{"num_hidden_layers": 16, "hidden_size": 384, "num_attention_heads": 6, "num_key_value_heads": 6, "head_dim": 64, "intermediate_size": 1536, "vocab_size": 32768, "hidden_act": "gelu", "norm": "layernorm", "norm_place": "pre", "norm_eps": 1e-05, "positions": "rope", "rope_theta": 11000.0, "rope_fraction": 0.25, "qk_norm": false, "attn_scale": 0.125, "bias": "all", "tie_word_embeddings": false, "parallel_block": false, "init": "normal", "init_std_qkv": 0.0272, "init_std_o": 0.0, "init_std_up": 0.0272, "init_std_down": 0.0, "optimizer": "soap_variant", "learning_rate": 0.00301, "beta1": 0.95, "beta2": 0.95, "weight_decay": 0.26, "lr_head": 0.00351, "warmup_steps": 200, "schedule": "cos", "final_lr_fraction": 0.03, "batch_tokens": [131072, 262144, 393216], "max_seq_len": 1024, "doc_mask": true, "train_tokens": 578300000, "max_steps": 2386, "dataset": "wikipedia_en"}
Each number is 500 + 40 x the weight over the matrix's rms, rounded and kept within 0 to 999. Layers, rows and columns count from 0. Numbers have three digits each.

# down: layer 7 MLP down (transposed), 1536x384, rms 0.0859, rows 1035-1134, columns 128-191
# up: layer 7 MLP up, 1536x384, rms 0.0831, rows 1036-1135, columns 128-191
down1035:535536499428480498512464485559463511531446528492407506499450512480471445466502486502462439515508473600585464549498502454477391500473474496445380459507498500443509421504460489525521405463488442
up1036:528479518470524501547557525466508530496447488497522472483471532502511489503513520522509493562485445504557537470513499461505429551435491464497460498503535511555503518521447481538477576568498464
down1036:525542397499468503476481516510602524472482435477496477553511574461524485502441467501531525483500550590581536473482561489505530533539544522605530501497467495493509497505461443405503541474491529
up1037:486468466477525477516490501507461448457530459557474523469500475487443605552509501526465497520484518481449464498594524494484525463450494485488496545512519487511469555475466554452464526553554554
down1037:478484552521534503567462500492586444505450476482451458520483504433555512538412527472534520484509512520470447508521513520444474475465458470461539518494475485507481499527499491527484479479482509
up1038:452498569539517541488444530499505496511524524516547527420447522439467571469492542566474528494567526465475403534511492494493475462514521523470498507523551550478546482558546458513492489487506510
down1038:490555485543472546478496468502451486523451465501483448495549507491491470551504531470504534517493524505485500408464565456501495523457499525503481501472421458492440495499455501468487477519496497
up1039:550449462503493514467486510517490511492504525398486466521421494481532514503466584465514585529543515435521473510480516527457532444493529506476529407483521519482567499477359555562511496528489560
down1039:545522564478568478434497525536474498496504496474543534522515494462485501488565526516485521477498484480512483439551514487477540514535423492512510553467474529455520475483541561482469541471484438
up1040:513523484504457476499529473552519536519623457491488577497492493460605398525445459458491561541474512514498486532538491520473490542470444541509511502500518540466489528460528514492539486498446532
down1040:511497511483523477509511497494458511535518528498492480520545538522406556432489546534490480498513477470508535522538499480512478416499550475465467523501504448558439472506503534483461459527552391
up1041:479472508557500490557424414474454527505498486550522522472519497528508542478473572550495510495443477478461442527553504536526491477562580556457499484556512484476538482444448468555503470498459435
down1041:495468519470424500500560541476497511467559456496507556514435516489461467534550445507602460562552547516560528522428511495458466529427466528571505495476504524526492506544508460458529526541511541
up1042:494479430511496528514500472546491490498476538444491488539533486543495518439567520596558464501542531528482543467457531513516495424555504494552522422485510472507509531433505506544562506592492550
down1042:483501506484447476516524468455520474530507539448516551503534494525504542455518531546510468473410498481507446516472473564462451398494465444480480457532529475545458472499506431460438511587497505
up1043:519499457472545531494495516438518474534512538449446540508527585454497523502481476534505559482472425471485539460452473477549508452464518560530539467526493516577439541529590471526412583526500511
down1043:523505478473497462481457506530444483538561475512626486486429421524459477553496527468498434484531529527465451520511536555408411628502469430453568478504463552439498454598514497542507463613510533
up1044:515525537530511473476542417526421503551469466483518483526563510421538454474532481421502508465447531503506573493465475545560527489541446472504516440495521554510529513454501605529550494522526495
down1044:500508538510515471560480541437509475487511490481529520551454466514481482486447465517539585520608519506495561477481526495503505457488523514416444506505475444504454519501464586543456484548541475
up1045:462543517486594425520521522503493472529491466458502438523521562546464477537464494472471562520536518466497486555528498505508416543501523548473537412478540483508457530510520487489547481468495499
down1045:485492508508480505479466493555512522526437497522440469474454501478540559507478505493507478536460536539508493512530468571512526481468472520499499498507547455504501488566490573550494543519479479
up1046:601507482559517506518494500526483454464473443577503423515507540469501487561480500506461539454545559479545492550512475488495529532504586521453528510512460491462478457498464460461487484516509482
down1046:439489520496498514493529551446470503504473532502453536504495525477573497442518496548468488488505443463515527452519490523536524466532516539437522503475519450494535488502517574574477481446487481
up1047:511541451475491486527488567536515450439567526570489540467475532516513498509532544537544532480429474561469442481494509484579464499523523523485550485565473471509392494533506476505462544512484538
down1047:479530469485558513504498558524500495559502559547491476525528528479495480591510461539440479459507509458532473556488407448467523406532492490500507444508392520506522470488527502555540444443612494
up1048:524503589437461477540549493502519518435550467528497487418463423527537521526493496538523505522559484532472548534584525509520506387506511498491550567491469605478581460520488526510500488389476512
down1048:461432540569507498478389478409467460515504486489479499496473460507526502491505473448498627549429527482475505510507469477446507406487519485496518429497503525577482527523393542479463508517526498
up1049:555528525538487553547528461486570514506527469486540462412529476438504499494525585496482449548480478572500489508517488557507526472446495535510488485502499547505440454509452477496480386536575486
down1049:500552566534418446550548493556522484504450510508550522527486553473494497504452472497546435464506555474498505487483564487598503490484461489455491535450570438582517510541499503526490427523492489
up1050:513437438490504505454494539427515462501391466535463463503530565489578448509475475557513539493405496492552458447597481538457432560464482567604453473530467527541493498453458475463512517497530519
down1050:445599498511517447465525580445491610481612513481528396485492507482470445494536533473538500541436498516459471521481473522487504544517529477494438412529464448549442503456505523482486521398445508
up1051:540505511448440516498497526516599492532496551443439437510484513488511518453511552521554466463475475559548542497455492511487552516570467485459515472460548479435562434457456487477497450478498451
down1051:430501478484535440514504472469470528456506467588542516466499468477523530530476535562521472582530501501481524511458505514526511434443486407546453517431461511485466512442489520548472526454453487
up1052:466484439547561491492489518486476489448437505531551536490453496537574467453486481496422508479496492479453517420473431497533531425487505552482546546505504493604520463529458474439417579486517509
down1052:492532496494526534498551565494494508540481482439476567497555510530521515527514518489478546494517418460468458496500467480514450493476477515530512509483470443431422433555547424563527581459504503
up1053:440512472538495592579464527478388522547463489496567549477425488556470444500499590566517493462530550468427538521445484426431518429445527526490524478514529440480527475555495462440566504539513464
down1053:547459571518501493500515501486448530445481445511539415543486552432504497497481490429522501468447572486484510554445501490522470582530499474570522546508455573490538523484512480448554498476512500
up1054:545439544492455575519468459529545495441483508511431464533480540490525464428430486550598545570448537609515506505559531501491526409447485477513556539501543450534488509549422467496382474454581591
down1054:512505479471563482508589549555511516497453489495495483547488517506524547557520474590415498509513481474458575389607487485547564528485558520528461414523480488479511448497453543509532475520491515
up1055:514520456482588504563473551592508488492488481499457527494487532514494480473525538528542534545565536573489373523519480519435524517535516459530523511447525543465487511454556497500447561496483451
down1055:493506418479518503481474417456454501460529556522480459490516510482520504462470466394472405459493412503481516535489454511559462431444483541528537542492451499556483464515466517477516475531496514
up1056:444476481510478375504527443492501483550446416492499452528499498528502478515513489532509434449433495504511635524425542456520512423525526473508480596480514510467495499522473578490524514514524523
down1056:428552528449542555488519508550502491457537458488552485532490542491506496535519533436566476481493612574539506508632463464522479475445536485523564439444460513551567518496529461443588445550449488
up1057:484493514472480476491501486539497462526499534474510425502498588560528450521532503467474487416459476454554461452479523443495467483477428392516502545521534472583518456504530481445531526447523341
down1057:521497497513528477498523519510520501499510522515433560516488472533469464553528496548551470506533498461492592479457485527534493425524546513462508501457460484474457535471575463567490480547523455
up1058:587490515604479581514541414550412486494466515493499526492504595558571504493545477491592551497446468461449570489512534483503485492533595495562545490468621507503480552537496498498536527435486433
down1058:527467429499482575437484543566533535472486415470481559552407559484565495511467415470438498501502528549583519460466556479491462487479580469498621426536457499391479549488486496507593580479472492
up1059:484505522473515473509539520505530514519534567453451451501509448515508480544478522520370505434498509450518483490512489498502422519548558456535557582487494530507611473526509448395463616507443508
down1059:506503498458451510505479536455495475545539540496529503494481483484559479485491463512528429591510414596513559503518558472494496337487441522421487481537423558505493570506530515524494492514563520
up1060:504515469519574547412497522527492543539501516523511464440537489467528484531472488478455538521497544445502483493561508556470514471497494483505526456523492509484472493507510447564450509486529508
down1060:448499455484441504535489520452501441482530484503528478579501512457548484483554486454544524522492469474534518490493474468476449466475489496540464509558451473487525518493505511504518497498468496
up1061:493524559459495487513439525549472522455533524488473502522537473506518548492518498446472500511515552484561485469485539505482495517531432489460516489555494482433500481516547460454473543543460523
down1061:449539453498474477562486499475455458536431561499475444600610502518586495476554500522547526499480543544481497480520461482478407456458502492537497499489538509468530467503495527532520482510477521
up1062:555486469525565538609495401526459493511467487482504481509495457512528545511560531490467439511485519601503518481620451458521427424510484482478482505441490527544522591563482539482456526500513457
down1062:548535532521477517585482483474568469481511483597568560511473459608620471423544463434537502545466588402498405503500432513488501457478502490539500579538466535464485582495511469500477509523474450
up1063:496474429552535510428472487483488516490442518473471522525453481494398419448444533540462476612450561494474476483511522518545527444508458525449530483433557499464621545500458476526459458467487440
down1063:480539462480515519460484599526437494507507528483495511477526513559515434506529453492468504406514480466498468483496486524445496493539471512485453533499448514519564494527531487534547534478564490
up1064:550478445518462479542522515532473513502482504436496490454486439526467512504585520489475503506449465579383562448470546482501482503472486443532516589451419526540419483461436525519429504501499470
down1064:526527471519491493461413523474532548424500503533500558464402513476571470484526465465433478574491589438480553488547452504485516535467620527471567476540545493512495508498475485447442487478499474
up1065:511549435484437541438569442518485535403496469504476467476495522491533479510542519480457454582509533428463485448534492540448459446487516565475504500594459499483482583521464486497477499554551432
down1065:473502574527536525547467492468469519557534495527548537545502462481474504473491475543448522524506420515523537468581454495410549516461472433501466448459489474535447482465537494491487501467480473
up1066:561473533535434548492469485556504495576476493467539505507522514453508517498507474440493508487502412553517518539506490461521480523504441467511506535478557492451488550512533480492468509508511482
down1066:469533587435530513514498458437422501427490574488486505444461525496484514546462513534505523534501456485490426518517482503501490458520501498505423530569483455489557550508501501495554484510455449
up1067:498522462443557599464503492494436512443428481372528497495530453537512545510578500556434450512495531479556509449532570491487460447497471513530494512498557518541471531523522492456487521512464500
down1067:451459543511537532462544490501458540482530502494502504551530525450483557516521449517622443537503499574532535526521422449507539464502482510515459464494443497533506448514476436530516536510504561
up1068:499564473498501551548521480497474473540498457536536475447461480499563475565503491484496477518508552649514528465525512511513444430485520503522533468495494477513444533540556434466487499514511498
down1068:478521521511578459534451455533511509467543536444467483595449544519485557506454502527517555470497470452511535475468471497551515464481466499493488482537504527469467533482462522544491485483480531
up1069:542527565480516412502585494465421566466427497539405501469530449510537578490511462559587486401471517482497456483455450497471432588500442516510532464526555559491578492492555519446467525433557495
down1069:503479484499489468453504500468453524538466492521595485418506513506458531429615499499594479466542523469510504467458527497416525475530528575451465505494461555455538470490447491576551488514548525
up1070:478527499476489543499474602407572451502415475520435496490530420469473458423565445508499526549479470521508438493437525489486502459521551485491492531512457536476431516511512502577520583543549507
down1070:447564498486506515492499558473452389544489518441461584524514526521505495452536459413472533555513424478473451497564475547472492436524431464503488549513559531478500556503477542565480480564508542
up1071:507533564483480583478493470524553498487474488515540490542474474463571530532539507508507479510492468535488495548499512488580459502459460514513539516540510526461463518489408481555493479507483470
down1071:513556521447467501494510516499509464533543528494504498468527536494454472537419492515495509538557436565530495480450547511450481498428562482569479474496436512524516524534532561458476510462493464
up1072:483498499476476507522506475492504468505550481504533455471533478444498484510499537536531456486495567470472483436516478498384491477469398539534537421483471518466512534527480481483500479537519466
down1072:513452487469482512482508468533521506455474511516460473522476465547493541490502460440484533537508450528508545536476462497496526507515568489464449533467498497503473460484453552483543507493475501
up1073:457467493533507507496436460503499490505521467494595529532507538419535493527593504493540432491495446463524503502576522504482528581577441460488475455498525559462484511469548414482494508471525516
down1073:501510523500480478494496537500516560464482589515523463521444473510502546467444508535473617474487571516525497557477455531571534459486567543539521536507547390550469485586489558537471582524492495
up1074:470482454498504473470478456504502456506543527539511501435488549557499439486574449564478479439485528559428463489576507446508511486494512467520484515466430535580513485494548507477494488482506467
down1074:487465536461443542458452521564493475451519539543435491415524457502556508466515528449519525470551507481453554509396539492486541463465559501552499506524529571592403537502454521536514446514520410
up1075:407475524573481473471500457496439474459493467469475542506521517470551493631454619510506481493506444506500524450512493478471506517542506558575496540483529418533492423513491418374526530472514513
down1075:492456521504485522531555508487537476485489480456477484482508498430409431486477418487509473429561506484463457549480544526504472474524552489493507529482459506450489382481481460526453449551486515
up1076:506452514507580505485553570569558490529495556468470439495475499528504468566575580485478463500527491504449462532429515496508544425551453495467518510442559451460471436530494472516506559402500457
down1076:556565557498492482461480539526452553402559558506400466487485498474528577575514520489453538469474601477501499514447454578475491472554466503475450558456489540470445567423482497460523504420532511
up1077:453523445480433529539473532449537552475586471514504433581455501443467553507507504463457486494522502536478521510528513527544468459445514508516604567429488539511425455523546505467458470487430507
down1077:437453505528533456438435479502501448504482572471494553468480515533505531436478505552517570507557504488474519539509502491471490504533481490442450537501525440446495490493498483599489492522498568
up1078:468483509572515408476489508502533537479558534477573407507536470448481512493584498520490536509512508471462531482446456471477491506414520567476505524440542488500509480440493533489580485514515523
down1078:508512514475562512497519455485468437578466494506496509526505519466495507497515510509540435584460496576578487529479522493490535535595508458549509519524427478470485475499489488524553464517492446
up1079:503535505536467548525542501502518525472545480496527493480481411498472470446477518488478498558478488492477495515492491475456487455523570480535451531445528527475554455422487535450439514479483500
down1079:482523569490498537520526526522500517499499476501479528506603493515520506516499506480580398522502512465509467545536524482508509528500462526528418445519506522516486543533454493530468531510480515
up1080:501503492511564487433555447389602457481477497488468519562462487486548521459518493517455504622484491482537527455503534528514542510459479516493501474512533470460489510484605545515493502465529520
down1080:514551543488504503506487474500479519514508502501453507440522543537543491545552508425509483489511529457482447535551515465516501501455543484448482559495481431535452522497455488524525500548478560
up1081:526489528575531518443521535592523497502523448509502450474502506430541509431512495505456536395487474501485499492487472587465480484513569517512510503487422509481427459503505445403476471432480381
down1081:536524547539567467387513508474398642505497466555551435524465533531517442513572463502482605532430512487538476503539541565493571624493509550446446459563487492432561472506462469567497426483554399
up1082:513488457538584498442511493491535532511473512501432490458464446467457520520471565498483493510513499483514512465468501471478434506549490502467517478499453493540502476465465412498418457544477513
down1082:526528492493601412519536445503536494513481479406477454411549516439578444548466539513499458504510479472503502454474467569459554465557539531505505470471479398513497531473470533423548532494529471
up1083:543449498479457603505532528501527440475499515473476488492470507504485492436521574481490489494534457514510465563512487473488534554502484533500535458554517486454549580522548476552511525475520494
down1083:471488503471548547546440542491410458491502520445514477532519479534508526497537504527481508526442473553493533478497552477438449460453465452498470504464495525555553473471452436485567444502490527
up1084:546499512416427430470537427512483510552457470496505517504484481495556469417551516477482551552542513532511495568554543512528539563522478512462466475467494472528475543537510529555491507519456446
down1084:546476503556487502571431536502486577433562522525580509519487519453531504476549511525531505499455501490442509480448503501491543550540505555481500480549504469440469489458456451474543528475501535
up1085:526529530501553503526526452522448478442540506514393495442453553524506515444494509518503515461561510572516507526479492579608521518443539445533531571379451494446406537514556546512517535569460444
down1085:490590452505493489466435516527482446492517379448526542560544407462510529542524442489432490486490509403531530451471526510482498498464453517477465505517484488478539538546477513498513494443522573
up1086:536528488546509514488484456511473536475486507455436412451450489508490477554432490552547499385512441488577520462512497484525533524442453482547517494512530479520525534585539451464511527476464563
down1086:478443449402472487514508522571466479476469526487477551554473494481547536477504442421527478547533547538513515537446429474431523415554431504559456432507443518487496505538503561544511513465456589
up1087:419493459518518516497495513458476423463479477529521513446554466469556519536519552624550490475456545541548483518432599519447437519440558506467528480533440647551501546515493432481464543429522450
down1087:428483562494496478551486541510498462533489431579555512467491520474513519485438472455577549461484485502460478524484510537498521447460490386436519417488519447534459484526513489515512441504464485
up1088:545548499458459585495498518419486507556517562544498462458473509531563500509538517535491512502506516566541480417504537468521467473544564493489578550482584445517447465505470460476425544561523508
down1088:512468494443533477501581487479503493497495535464478520519450588511515522458448426497601512410501528532505420548491516614494568542555587390519524512458522429525458513552422491545505524520529452
up1089:495442558456465454448547508515478558542502486560498499433525477495558509499479452503523516555502577578504511559569494548451407482475507462493513482499532525499399490536506452486434447519482480
down1089:541487629551475549509548490529508475439561446506533488488496571467434529512447543458441499506478469460497464542502492409525524501518492527500506503489500472555559536485495495501515431496472474
up1090:516427465553523487461537410516435465564470510456557474579503555534506518484434538533497375424437467464479526515485555440599512505453514428546439566486522434511463580536520447584559510521497462
down1090:515520505530429499405512523490502583451464508577484465592476472478487634389467563466498521544558549518515496473477534570503532570501492525510462572522559425559448429488530544627522563502421587
up1091:508475462509488493474533519465474482576525487555530499495470528465508434511501495503483523542451556571504593502467528486527431512467462485456495541524497547546486504480482509511433512523504476
down1091:496519521528540520483494512511608484435514499473486494498533442464499552503548498516463523441467502462472454565523540537468536440530504498556503491557472532463480490529448548515531487495436558
up1092:513498501474485448486472476506483507428491528475475464536501501531509453411492492502500457537545474587490493498469464495487495427465476432570469515477510516475508482489531532445559532444524554
down1092:550477493498471532510493494503565533525501485525442479589520477476513494554464453475457479486495506507536560480507518517514546552470513491495495558459524467607533518497500490490498440527500480
up1093:510522455586491517497537550484499490543543477528463559388576508499473484542485507488439452516459509517524460494467592482552488583560466509472529475531515531550545506490563442467490528551492508
down1093:570490508484531491514473458493534541540536483474507482551462502553529423460544489590525524460535509543510538463491462514505516458541495558469412570486564494458471509528513552581499443488560451
up1094:530627532529505469486492529482483527519521465541527568532531493491579562530508455475508482617518488458438484574541497509489497559529551469569475539543471480538481502530488454460459545494555481
down1094:413416536516581457515505478503525505464444558476448458524483536504455466485486515551484494435434515545538504507498497486503497452520481515491529472439531501473501490502481513534514484455492483
up1095:472539451511474495480498442446541476498524482496503439498484473460526571460484550498441512488561488471574570465539562517520460467528444483493483579496528455573477532517462480456513505524471452
down1095:506512522470429518470477487480479489514494503537575501507456488483467545483488522478507509525496518495491500546471470521521496476495454495486478480493451466525525535442494466515533507488490512
up1096:509533497467487572484527533514481489485455506520494509513485482488487442501538551506495552516503467474554489470507500529546477487549479443541464473470429527527580444500486438499544496536538472
down1096:523488457563486492492519470479518509530500469517471504458474494549420571549542496501491493524490494486464541471481439450393489537506511514473497522564522515482494491506456512495479513501495506
up1097:472482507475505502454491550516512517504516479550557530451479497575525543500476472527498503486453512510464491499541531442497452482525501531523479494500545550463540521542546434500471509530483473
down1097:497510499528482513542521451478479519441556554493418463526547437437493539514514534479470522501537497536466440499515469564532544507527480417440482453538493462550446488465467539508460529523513514
up1098:562501458562543484520550536462451486526445497497509514487513456534474505480471557542432541491491481547482505508500520495499501494546508489517505443506524516530518497595497412559451503383505501
down1098:538473476500506506459466472518521482498503459502453465504511537464435558526539541549449613537411504573585463476555381438556553471498498490481531503446439506495511528463504454530541537523440547
up1099:522504470492475579537445502514541511495479489468530553448581490453509534491483518534482448542461503503491435459530548545515460471487476497489480506490555547566532517476468502510474529515468492
down1099:508514518455541551463526520455549490456518532544440447508468461488450529480515471509507523506592454504493498505468444448521503497489529465518521499508473492492491482518461459525509528455491546
up1100:438493486467488513486570573480561446456516533469481502540536455504499545494537572441474549493502473513490547449412497466558462520531546419497468485516566548565462502475517504494504543448524524
down1100:540540506562448507438539448437542540545504468467498472457494529466465506523484449475500497514512481496509476549533494570522511476529538570464480508498516436447494454539466506496510433506471538
up1101:480524545452494514482444517475544506549525517513474505477516494549502534500566571496491564461552443514452619484502486508514473507489516517477465438506537507538470435508472498518468491549546485
down1101:504454484564518522543486520514505483523451519452510560536479547485453500512496468486512501487456560483457463492531512533514498576461536495489464578601484494509573478489449518531527491433507507
up1102:473512455551441484494475498508500499487478526521475475508582463541494506535494518520489483505527529490500475466505482538440487493545517508508496527506471445475471528517470519471432543522492508
down1102:445504459517580527511499485446491489525457519497491455504449509523528496510487442511523486506445459545479482508517520533503438497544507498497509482457539488518458513493523495536497434487474466
up1103:503550439483516530406520459493548504428453482462419504543502458602549505480487459526474526507500548502457500482518446517531472412478530475536562527456565552552481457496537491490430506484470543
down1103:522492632482512470575486549538543525539534502591529523444483587466469527534458480519483533476479476567435480571519509493536486488501488485475513669478439459507439536438479539508499506508504394
up1104:470529562486462460475508520478526484594496455552612459493391543555524529514572487506496497503462536513476446599501554545474509494489486466430562499517397512489520484445514468516431486496534439
down1104:527468463504371498498460490469557577541482466543536441586468460497452469537453456497555474465528537530482498431554533552524453518488519547573463490549551513464462494502529469532453582458483485
up1105:525533507529456505558474440505492505479548412523405489453487544559473531447556452453509519445464548497522542489569517459481501526487507516536539541449567533472442506548471525444475538480516476
down1105:512416553445496471544448521557471517477382389504544494556490484469473596463477429467465498538485509555536542482492418562521540592491504470525573486455514588510532468499458562464491492435502567
up1106:568548493467485542528488456516518458548517475527522481465488546507517410463549526502509576436465493507517573496480533527589505421493500445554525561469436528463459470635507507460541492510495467
down1106:503516478500477489562486449493541533452523467547493475529475454437521514427502554573512457430516551519547499543570444590479502517497517500560567368526531481490507534463468522472471446522430512
up1107:524497471513567469460470438555530532500459497488513535487536527522495498432452506531439549508495451503544502565574451583533488476472506542564535513480503481503543504498504537527450514515517531
down1107:411604531516534549557566488473438553492529489454484477525476474520479501528474479499472517545531468450455413504512490536569488445517485509550502492506508501491478501477499493510482449520513535
up1108:473507487453519505569430464513384477491497519524541472455537472500507513426477541495501449556484530528462513510537466531583445473498483516536494491491478553518543525546477531441498392441564549
down1108:474456502534514550456521483530518546466522495504483475550501490439505513540529502463475540491566448494482521480462498471535514502497489469457482544597464462476473490503473430508500503567519516
up1109:519493457460407452578502536500482434535470533505493529575502534561482468531523534557503496414486528505493485569506522554468460497506438486489455507486551482532479484477552462516507504471498462
down1109:503497505502474591506474488570466578480492507491537444498482498396527442540462493489521497492451559499550526497512502444505550537585486478505430516541476521481509454513488501528552473494511479
up1110:438487400528483511474538428467522500481495476597456504475522499453536441469459587551527413524492527488462478511513485534443439436457470438532502519481463463473487455505450499545536580522578522
down1110:445592416449524521509478436451489457576493513403422510560442494493479525576572463503527475460525511515518546479489473489566512587536452551511419455593476496461474553529485472451379518566439489
up1111:548444513570633487474511520536525456411559501540459467409397496434428402505523550488507640412457575465471539572532549550475503475511488609501535447505436515510535449475559513410494465518508468
down1111:500540518452511504485514453498486504499629445429487490512522476516438445475544531472441484501482470524533534430539529516542528483513547423515470471552464553500532535520587566449524608490539502
up1112:527489481455476508443475527502563481458592457504490474474460465484474524519546529440430501526462499464489521523561484456496537502534475494536476532506496514522505484531486529458485465502491592
down1112:444519517518494547528465546463493465515481473519431525536529521487492486488491514496507516417508436586498510467536532567518483498482510472475540529565509472502503520489493468514494534539504492
up1113:494495467457493504456499510528515416444551550517458534487472503525477484487458478480474494516495477505467501444472550486495419499400462563437548550525559490492525486499535482418414515473496424
down1113:524494500539496460521561549491473591509521519589445442552539518523502505540507539510475511428567540482501526498523545510444533547510496506501495471512464446457473461573540518525502487503491567
up1114:566478533499554427473481480523466497499485514442572558503529474548502585460481540493476475479535582452472486492516535499447517520464531501444480517448526511564494542518490528500498481453522579
down1114:511420514448507541486597429494616504459514473500444579532586474532458536414522510490477548501499482492483432488425494415628476468489465519570491518469433519526482524492520480469437540490515475
up1115:462501524497506515511536447485429503551456558513532509472451419489633529539477483533419510561456533429504516493528460433492516496493498524543509483486472486445468510508553526483535454421545547
down1115:509450395474429500548496594423490505559452482472327508537477435482547471512497467533599488497495419502549435582500540499536519479567501517463476535505508490499465370476508489486496525481534563
up1116:588508508445524434581467495621546460418420493542526524552475540526583469504489457468439589537516595455473492541480492422483572544427550536532488421526413477499554543462471462550548539545493491
down1116:478524601473517461580535475511576499546475503430526501531518570573470536567510558459469553490448538552493507480568467459493502506511489525548486437480430538638370455509472541433464508416562489
up1117:460521581493433533428565517514517513470532511545508497522585492482561430454479481476463554540506483498503461506455533593480486520519537468511603496487451468507492494487540547484468472517518454
down1117:544493441458615488447466505531565496472495504461474491558500504426519558467552516571575545543518460436497476534533561478437484484465524527424559573517448569538538470494434535505455475495489566
up1118:524510513540541502506469542521576523482437530499469523451508514450527430515520415496506500565468493499571548460441528485579492535457506461503544488479478474522464503519520404545523518445510477
down1118:452428538437436549513534569480498578505528471518464537475488585461509447479462487525491494479492506437639495520488404457494524507561516488544439507428465448501493413556500564559560515451409498
up1119:461574476449475485500517444490472518443516415461482466527538486533521543474538506508465497519495458529516543529516517538545544457441438468530458520466508513576493559520456527522526502453488484
down1119:538459556578486550479516594463498473533508529469496529508458556529455470498450444534479467524624515464543523541478486520538483460592555461455513531482480490494441506416534483493563556485474517
up1120:508472438467454481484507502549502495508517471497518548514429439420493457489530423507478517414533500544557505530462473490544494464463430559481512481534527440520457466410545487620520487469548522
down1120:511444456498414518462484513467463594505491479627517505513531476472463522507491491479480536499481474539472492490486507582525474469479542534534439513446482513483411510485517545559496520486469449
up1121:513540490507542484472500524540430575474512509495472477560551478510488533468610505510472536512574502599508513508543533520388580510514539501529537531471414401529490462523454516461509574475450520
down1121:430630476519452449515492539480506454557502455554514499532492529548421519512531549495492551499526535469522517465541443463573463493369446476497512528536500456567467521496491519542436534591457489
up1122:509543500506541522596431521452538461524470476542498457532498520499550462514538552519450529507539405429487537584502516512495516514511576483569418514475515592506559552571455440539539512523533500
down1122:515464612578457485588427510501398512500473434557467416543546509437444489536426492532498630476496448542443553561484494428618461545532507514547463424543546496496498520528490519536554540598501540
up1123:531453517516496510532497446524517491468578484489532531530520448469543538619519512535506523596484472513422481451553533475499476523524501535510535458434484564556542520558424533516537473467559489
down1123:445531481537492526519480463507500518471448540614531488427420505491482494533467507423510524509460528435551454417486376464514494472464504519487494475616480507479549509496483530484546517527462534
up1124:498475504558490606504558499522486472455500508515466438539473499491536565483509534475485448449464523468510497492540528469563478503504455515523526527538513489444493480415555411497489548471498473
down1124:478481506464501453521509485430584513518583524471527503480527507468525513535515508484410571460493589515557481461494466468581510520534496460529483495551521485547500446534475545487458466539509609
up1125:485505519471508567524504515523535482498540499532489515477467511531492476494479486518480560501503499565540524459497557499571481495505505489486488518570468493573427501504515483502481426511532473
down1125:458515507533493480498461488500452541490440478442460414528487456513489478498563535403530493500476508542506509458540504526464548424474468487523536451519583537498517524522491555501560548505429521
up1126:532505536529530407476538468505456562506508524493564471489481535526435497503488544462527458366514459517462526484529551500506484591463478519495550523440508526540533575517459523504512538460456491
down1126:508507510564520505469434466490503501521552491420523490487477490514538462520527501535509509596559495476511484500469470521494460525484539505464450484462494440506468510450483476505430526457506499
up1127:533445489495549492527483427576528495524613467540436550523472513459526522505536543452508532491470533516493484495537469516551537512462572506518435520448489486482472451556442544540526419468547566
down1127:463490508504462460516550506470507503559542519506418607479512468515410587400525480500503525540569541455454457435516429484474548453441565449452476490568437494518486545558600493499412533633483506
up1128:486541483513532359476490417501571617544464468522580478516439418610530492453481542481497578561455533475518449516558533468505545525479585527583535481467499526486499553450514492505458510586497467
down1128:479512493514555468497477544567480602546474467473531549521556492452540501570521468529453444426537529480442526533572509463545474447445485528543508456479519566538460588520461406560428539468444537
up1129:486482518448527511495441510478509589506504479521531525475527493536527460444488572546452526480491468500561539560464467538554497502485427502487541616473493533508556521540483562563528485540535510
down1129:485494493392461504515406513498404549544460524529417539462489549513506555422480511495578475530505466476498534476555480516463535464523509469502509521534413497452501450540526484495537606534513511
up1130:486548461543502539534532503412430535542563452467531536517525469530516491491510533534563459544437521463480460453589469429448484415452557461452524516435524477489410475478543615536586585475443491
down1130:567505495438508400555508570472486473537496472489502494596457412583515498452584551471623452544512420549500442499532525488585496545597510510489487475499520547501551552533472488449523442492442500
up1131:535533479495501537508588404512510427510521518513476502496488526501535462456533533586485500483414443516503515491548520493467546526457468565524472491541534519538453451493514491455491549501526532
down1131:513486475457530444441485513485519507535569511458578441491444467477501528496510479460485473504552522610448505502438477477521577572505509464595492412508435506513578487427409524561470483509499509
up1132:510534553540456467644460490521503542503483508466550553483525586619482485481532572498473477432413543504461561472464559463552515530517431504403492515520479507496461487487613445459407510485490470
down1132:465464471497354434502478563509448504489546477523505451533538496436514494580444510426520495529559548509471504503539489504486523525459492481508493521590514483511501516584511533502494541559425479
up1133:504558532505512382516578475592520430419491552532555420465456503517598480528510515542483547502484466473430515533420544498479474510589554449530528535519491436498516504452486494424495508500436525
down1133:541445558554449540419408494475465423490449479498534484597477560527465476430525564441517508473495478476549523502525504466520454540499447524515435508490509494508495454552509511533467469486562437
up1134:491484537504418509441523503490558495496480460496533481455487440400484451549489501433477469467524469519453436468509524545465472550519521511512527491495544492484503577541454533489472527457497473
down1134:449488494530516517485457482469546499502446505489475488498500530550515537428519471484523502531486458434507516532529442496507477470490482462547494525486484471483511518442504491507472455525499476
up1135:454499584549492492507478476466451544462606434455536524495520479515515581506547511532506461524428492505515515508483516457486477452492529498540513511487501540528513503492428520515515520528486510